Each number is 128 + 32 x the weight over its row's rms, rounded and kept within 0 to 255. Layers, rows and columns count from 0. The size above them is the row's rms in percent of the matrix's.

# layer 5 MLP up, 704x256, rms 0.0608, rows 636-652, columns 0-63
size [ 78  63 117  88 140  69 134  61  89  26  42  18  43 118  73  26  65]
[[103 155  87 123 154 133 163 190  57 103  99 201 136  92 126 122 109 124 133  60 156  81 158 102 110 124 127 114 126 154 161 193 177 112 157 119 123 129 122  94 135  91 144 163 119 113 104 144 192 124 110 121 108  87 108  97 183 149 166 186 140  87 132 142]
 [147 111 129 131 116 150 114 182  94 124 119 143  80 131 129 102 139  74 160  68 156  84 108 126 118 143 123  98  17 107 164  89 173  99 109 122 185  97 185 142  98 167 143 149  66  31  58 106 135 150 120 134 156 166 105 157 130 128 107  55 158 115 109 169]
 [ 98 134 170 190  72 129 119  83 165 171 113 190 156 200 142 119 167 178 117 105 179 150 103  89 169 129 155  75 158 149 122  89 136 153 164 143 137 116 108 150 208 100 139 126 122 177 133 141  97 153  74 112 147 202  96 138 149 150 125 143 186 116 100 107]
 [115 154 128 132  98 149  58 144 173 101 164 129 193 112 163 106 156 135 158 152 173 137 116 190 130 138 152 110 111 194 161 126 137 123 151 171 202 132 119 122 154 105 157  74 114 125 173 196 140  77 101 133 121 114  65 170 121 113 105 150 140 183 134 128]
 [149 127 115 165 122  90  87 184 136 100 136 166 153 140 168 149  90 162  73 175 136 131  97 176  88 129 115 129 161 141 130 199 138  84 149 101 125 147 147 119 106 156  55 130 154  96 113 162 159 112 142 182 116 106 122 137 125  56 130 159 102 131 157 152]
 [110 173  71 146 155 210  93 168 118 101 167 201 160 172 168 112 151 117 103 101 119 103 165 173 138 148 131 134 177 169  92 150  89  89 144 113 155 138 160 145  94 115 141 125  98 169  95 136 104 105 161  92 115  66 150 154 152 122 139 150 150 101 141 121]
 [106 103 120 136 139 131 140 158  97 118 165 108  94 170 120 127 162 143 139 111  79 162 120 144  87 123 136  88 132 142 128 149 141 129 134 165 185  92 193 124 205 111 126 150  99  95 100 142  67 115 128  97 137  83 154 146  77 172  77  94 118 192 130 121]
 [139 170 125 121 107 139 105 121  99 161  90 110 115 140 122 126 140 180 147 186 115 170 148 143 136 156 117 177 134  95 132 130 135 118 117 133 176 112  58 148  71  96 191 132 122 171 108 143 113 125 175 126 172 204  97 123 125 145  92 105 116 167 132 108]
 [ 93 133 171 126 143 171  88 159 184 108  91  29  73 111 193 114 125 202 148 106 138  89 135 148 174  95 122 106 176 101  93 148 141 109 130  88 119 132 131 115 170 145 190 111 121 119  70  85 170 117  78 158 101 161  98 134  73 108 141 137 138 130 123 171]
 [111 156 119 108 123 174 138 227 129 117  93 141 166  92 117 145 134  94 114 124  31  98 107 174  86 113  88 133 124 141 110  88 108 118 151 149 157  86  91 158 111  99 101 100 166 127  68 109 107 112  94 125 171 122 131 177 110 114  72  68 131 124 109 142]
 [167  86  98 141 132  99 134 170 133  86  84 128 164 124 114 108 128 108 122 100 190 119 119 110 113  84  87 138  84 169  89 127 135 124 148 123 166 140 172  78 139 146 109 173 147 147 138 112 125  80 141 114 128 180 173 146 176 103 172  70 225 123 150 169]
 [ 85 145 103 140 128 120 144  14 183 133  55 150 128 104 147 133 120 125 104 123 191  88 139 160 127 108  73  60  91 143  99 125 136 110 109 164  57  98 126 132 154 119 150 111 171 131 184 130 141 150 135 156 149 126 117 140 148 141 121 147 136 138  82 119]
 [104 136 180 103 142  97 127  98 211 151 127 144 109 140 160 143 119 112 192 176 164 186 111 116 147 130 129 123 183 118 173  66 154 146 150 189 162 101  94 111 144 141 165 125 130 108  66 116 165 142 144 117 136  53  47 102 150 127 123 108 145 107 108 128]
 [133 137 159  56 182  64 131  93  98 117 126  87  91 152 118 148 118 149 137  94  32  79 138 102 118 149 125 120 142 122 116 173 128 137 136 172 129 100 125 114 112 102 152 142 128 131 127 139 138  84 130 129 127  99  99 161 165 134 112  90 123 119 147 137]
 [ 83 107  93  69 151 172  97 145 148  99  86  80  86 137 185 146 137 119 134 144 152 147  71  70 101 117 171 175  68 183  66 124 144 123 122 170 161 167 142 109 139 111 152 143 184 104 119 168 204 112 114 128 131  88 192 153 133 181 113 118 133 158 132 134]
 [115 231 108 143 147  97 147 112 140 152 142  76 150 137 106  97 155  94 129 127  54 134 108  89 176 162 165 132  28  86 200 100 108 136 112 144 188 146 138 173  57 116 169 147 129  71 145 122  86 114 167 128 105  98 152 134 149 120 147 129 155  88 130 105]
 [ 99 179  76  87 154 132 126 136 125 120 127 109 126 129  83 109 151 121  67 141 161 105  63 135 117 116 135 162  94 175 142 204 109 140 140 141  95 192 163 109 103 121 146 132 129 118 108 148 104 107 166  97 101  99 163 121 186 156 111  72 141 119 115 130]]
# layer 5 MLP down (transposed), 704x256, rms 0.0571, rows 636-651, columns 0-63
size [ 73  56 121  89 140  65 140  57  94  21  41  14  34 125  74  19]
[[106 130 136 144 142 135 158 116 102 118  99 146 142  99 130 151 137  86 147 140  95 134 115 171  42 176 129 156 104 103 152 199 184 109 137 151 146 128 127 100 151  76 111 126 145  98 128  96 119 151 116 112  93  73 113 134 152  75 133 121 114 116 209 120]
 [136 170 170 118 101 109 151 123 180 160 127 133 117 174 160 191 147 185 115 133 135  95 133 173  68 148 117 100  70 102 165  62  94 134 153 120 113 170 154 135 114 140 111 124 199  94 198  99 171 103  98 108 114 101 115 100 161 137 165 116  78 143 157 160]
 [120 107  90 119  62 115 118  94 189 182 129 143 110 152  96 114 141 141  94  98 158 132 136  66 149 105  85 133 110 112 111 143 138 117 169 143 208 103 103 178 213 113 121 161 129 207 131 112 102 115 128 146 120 147 170 196 130 119 160 135 147 133 119 129]
 [ 91 128 125  93 174 156  41 167 131 163  83 164 112 103 144 172 184 148  51 163 153  84 128 135 181 130 111 144 115 195  98 167  84 128 108 127 169 134 113 120  93 197 163 150  86  83  39 101 142 147 189 193 134 147 159  85 118 108 133 130 102 150  71 131]
 [129 124 166  94 104  89 131 124  89 156  77 125 147 154  86 104 128 166  44 146 145 159 137 110  75 125 129 148  72 126 122 130 106 124  77  73 140 139 146 187 122  99 156 109 147 112  98 152  59 162 163 109 118 102 141 187 115  90 151  86 117 143  58 150]
 [ 92 122 161 112 192 155 108 168 164 151 135 208 138 125 154 114 135  99  97 147 137 158 156 159 186 164  62 123 169 126 183 128 178  76 138 108 169 156 159  96 123  88 164  86  66 107  98 126 133 101 186  50  93 155 106  63 101  94 154 181 137 155 152 114]
 [ 96  94 107 120 153 133 131 154 108 106 110 106 100 199 167 106 203 152 140  98  85 159 142 106  89 143 133  88 111 125 131 144 191 136  89 131 153 130 144 113 193 158 112 157 102 110 105  99  67 116 125  81 128  76 138 146  87 168 130  98 135 185 151 105]
 [104 121 131 153 139  79 151 124 220 114  90 134 143 156  63  88 123 104  89 123 121 105 100 148  94  83  94 163 167  70 115 117 142  94 130 179  70 112 190 198 157 109 108 140 171 109 101 110 108 193  63 114 102 134  99 153 199 163 166 101 139 100 138 155]
 [129 171 144 108 134 127  77 161  91  99 148 163 171  91 138 148 185 116  74 112 144 146 151 132 138  98 135 212  96  86 142 174  51 103 140 147 126 133  95 123 159 150 125 130  87  88  84 120 128 133 183 108 103 159 135 156 140 164 166 187 122 115 117 111]
 [ 89  75 189 127  87  78 123  95 149 100 140 116 110 146 129 161 158  83  50 127 149 154 176 158 148 136 144 173  90 164 117 131 106 123 129 124  95 123  94 132 132 146 110 140 159  92 135 168  88 152 126 125 123 140 116 126 136  86 144 114 146 171 126  87]
 [168 103 140 173 123 111 111 165 123 175  74 115 136 145 100 151 133 102 103 139 165  96 132 156 176 118 122 149 118 142  64 126 106 104 118 141 170  84  81 130 144  96 129 156 131 113 123 194 126  75 143 120 182 158 149 121 135 141 123 150 149 163 113 106]
 [150  94 158 130  80  52 133 117  96 115 153 105 104  73 126  81  91  78 126 101 134 159  78 138 124 145 155 136 115  88 117 127 142 163 114 108  96  83 109  74 163 135 111 139 107 132 125 168 129 162 150  95 128 232 110 157 204 190 136 132 145 115  64 145]
 [105 148 170 174 167 184 103 146 122 166 116 162 104  98 115  70  89 125 145  92 152 188 147 187 184 114 137 126 152 149  66 103 143 118 111 138 140 177  88  89  79  85 184 126  77 123 122 108 184 105 145  98 130  72 101 153 133  90  84 109 129 156 110 180]
 [173 101  86 184  91 114 147 161 181  90 143 155 136 124 129 129 143  98 106 183 163 190 162 157  89  86 136 158 135  74 133 169 139 134  96  61 113 166 145 186 131 124 153 120 123 110  82 104 132 136 127 204 109 146 106 154 177 105 121 176 172 134 158 100]
 [133 137  99 138 131 145  90 142  96 141 206 156  72  81  82 170 141 142  45 163  95 112 183 154 207 160 119  57 175 107 134  96 135 134 138  85  77 138 153  85 135 130 125 143 163 107 124 118 139 130 141 175 116 101 162  35 107 105 149 130 117  78 108 125]
 [149 133  61 113 108  75 144 106 154 116  74 151 109  82 123  60 141 101 116 132 134 150  68  89 135  85 173 118  97 193 119 168 119 100 176 119 117  89 140 161 121 177 142 206 168 163 163  97 157 101 149 123  91 149  86  93 145 173 135  90 112 157  94 104]]
# layer 5 MLP gate, 704x256, rms 0.0632, rows 637-652, columns 0-63
size [ 60 124  84 138  66 131  65  99  27  48  21  44 112  79  22  59]
[[155 100  95 151 160 124 102 190 130  95  95  48 139 117 120  99 133 133 117 127  82 121 117  92 138 119 173 151 171 133  92 227 148 141 122 130  92 136  74 122 101 113 147 144 106 200 123 161 128  98 160 132 119 158 206 153  94 150 131 126 123 119 116 142]
 [130 203 162 142 166 171 103 160  89 145 125 159 108 120 125 167  84 134 170 116  83 127 112 192 122 164 178 103  31 109 144  84  83 106  97 154 102 106 153 106 138 138  87 110  90  66  91 140 157 154  66 122 138  89  97  83 117 175 108 173 165 126 120  84]
 [144 170 175 147 148 183 136 190  92 126 112 152 100 128 143 145 111 176 122  79  93  62 184  78 145 163 169 202 150 114 106  66 169 124 123 110 124 145 111 114 139 170 133 138 112  79 136 160 167  89 118 120  75  62 195 140 135 121 136  99 105 125 145 162]
 [162  97 122 142 111  97 162 110 127 127 110 151 168 141 136 168 113 135 117 117 133  35 156 145  80 110 101  67 163  65 188 115 180 103 192 147 106 141  75 119  90 102  83 132 170 127 149  99 126 134 175 114 116 124 198  69 151 147 223  98 117 107 160 137]
 [110 170  89  95 106 157 113 176 191 176 125 106 200 144 147 127 110 106  86 176  86 191 168 159 139 122 171 108 214 195 111 203  69 165 107 113 136 122 125 167 142 135  98  94 114 102 104 130  96 146 145 119 130 159  73 140  94 132 131 150 132 128  81 113]
 [138  81 104 158 144 178 130 128 108 168 167 122 104 206 127  63 184 140 113  53  55 189 143 119  85 155 100  81 109 129 111 109 145 106 102  91 215 134 173 155 163 152  98 157 162 107 126 108 130 157 121 105 114  78 113 140 120 165 173  94 101  94  93 115]
 [129 159 143 119 154 132  66 101 206 153 109  88 160 137 143 127 140 117 126 157 209 115  81  96 106 101  93 180 105 117 147 153 181 128  86 255 134 144  95 155  92 132 173 123 124 157  67  73  86 177 118 127  99 131 109 118  92  87 114 106 128 104 169 125]
 [128 132 168 136 153 147 173 153  91 147 103 199 173 123  90 134 156  77  78 179 129  92 176 111  79 148  68  62  96 134 137  88 124 147 130 165 111 115 129  81 140  96 116 113 147 139 120 159 110 118  96 121  97 108 167 120 201 134  76 144  62  90 166  64]
 [153 177 105  82 135  66 123 210 136 160 136 134 125 118 152 150 148 151 103 134 119 116  87 188 113 147 215 168 104 133 162 110 115 152 104 152 160 131 224 167 147 107  76 118 115  82 118 145  43 152 113 134 131 119 128 136 143 141 150  84 106 106 151 104]
 [ 81 104 123  90 117 143 114 168 170 163 104 119 143 165 146 126 124  92 114  69  73 141 113 107  75 148 111  81  57 138 150 125 133 156 131 170 158 146  92 116 143  91 157  90 158 162 121  95 173 168 108 112  81 123 126  84 114 133 139 178 106 108 162 179]
 [117 142 179 111  94 182 138  82 105 110 158 112  86 170 121 130 130  91 141 103 124 164 173 188 128 121 152  58 148 186  86 183 140 139 121 119  82 142 153  70 155 162 119  97 159  83 121 129 155  88 133 135 121  56 123 177 136 124 150 148 144 150 134 177]
 [104 192 139 125 119 127 132 153  97 128  76  96 100 112 108  99  60 160 146 106 156 154 107 181 118 106 131 125  44 139  87 144 100 139 142 204 134 166  72 130  74 110 144 129 100 150 178 141 163 130 133 161 143 125  92 178 163 134 187 155 118 117  96 147]
 [160 107 103 135 111  79 128 188 125 153 128 119 165 178 143 146 124  81  79 131 133 157 111 103  84  95 108 135 114 102 112 127 115 115 120  43 146 160 133 184  71 121 137 203 136 111 106  85 153  78 176 178 138 124 133 145 110  99 136 127 132 122 224  92]
 [137  25  98 138 127 145 100 130 116 155 168 159 106 140 130 118 137 151 138 193  95 138 145 162 136 188 123  76 167 160 102 116  96 117 115 111  83 179 171  96 137 122  74  99 171 177 100 136 169  93 145 149  92 131 187  86  88  83 127 145 102 156 168 160]
 [109 180 168 133 123 159  96 125  73  79  97  88 156  98 134 155 128 149  68 102 135 158 129 178  89 114 131  76 132 133 165  39 169  76 145 171 182  79 105  87 132 130 172 162 137 201 127 185  97 140 150 144  98 157 158 159 170 108 119  98 134 134  86 159]
 [161 190 126 106 117 134 149 151 153 116  92 142 153  75 125 126 198  96 119 105  71  99 134 115 136 141 151 134 102 167 111  29 135  73 125 246 128 142 155 161  36 119 154 111 128 146 116 162  86 134 123 146 175 101 146  73 178 180  71 127  84 141 124 190]]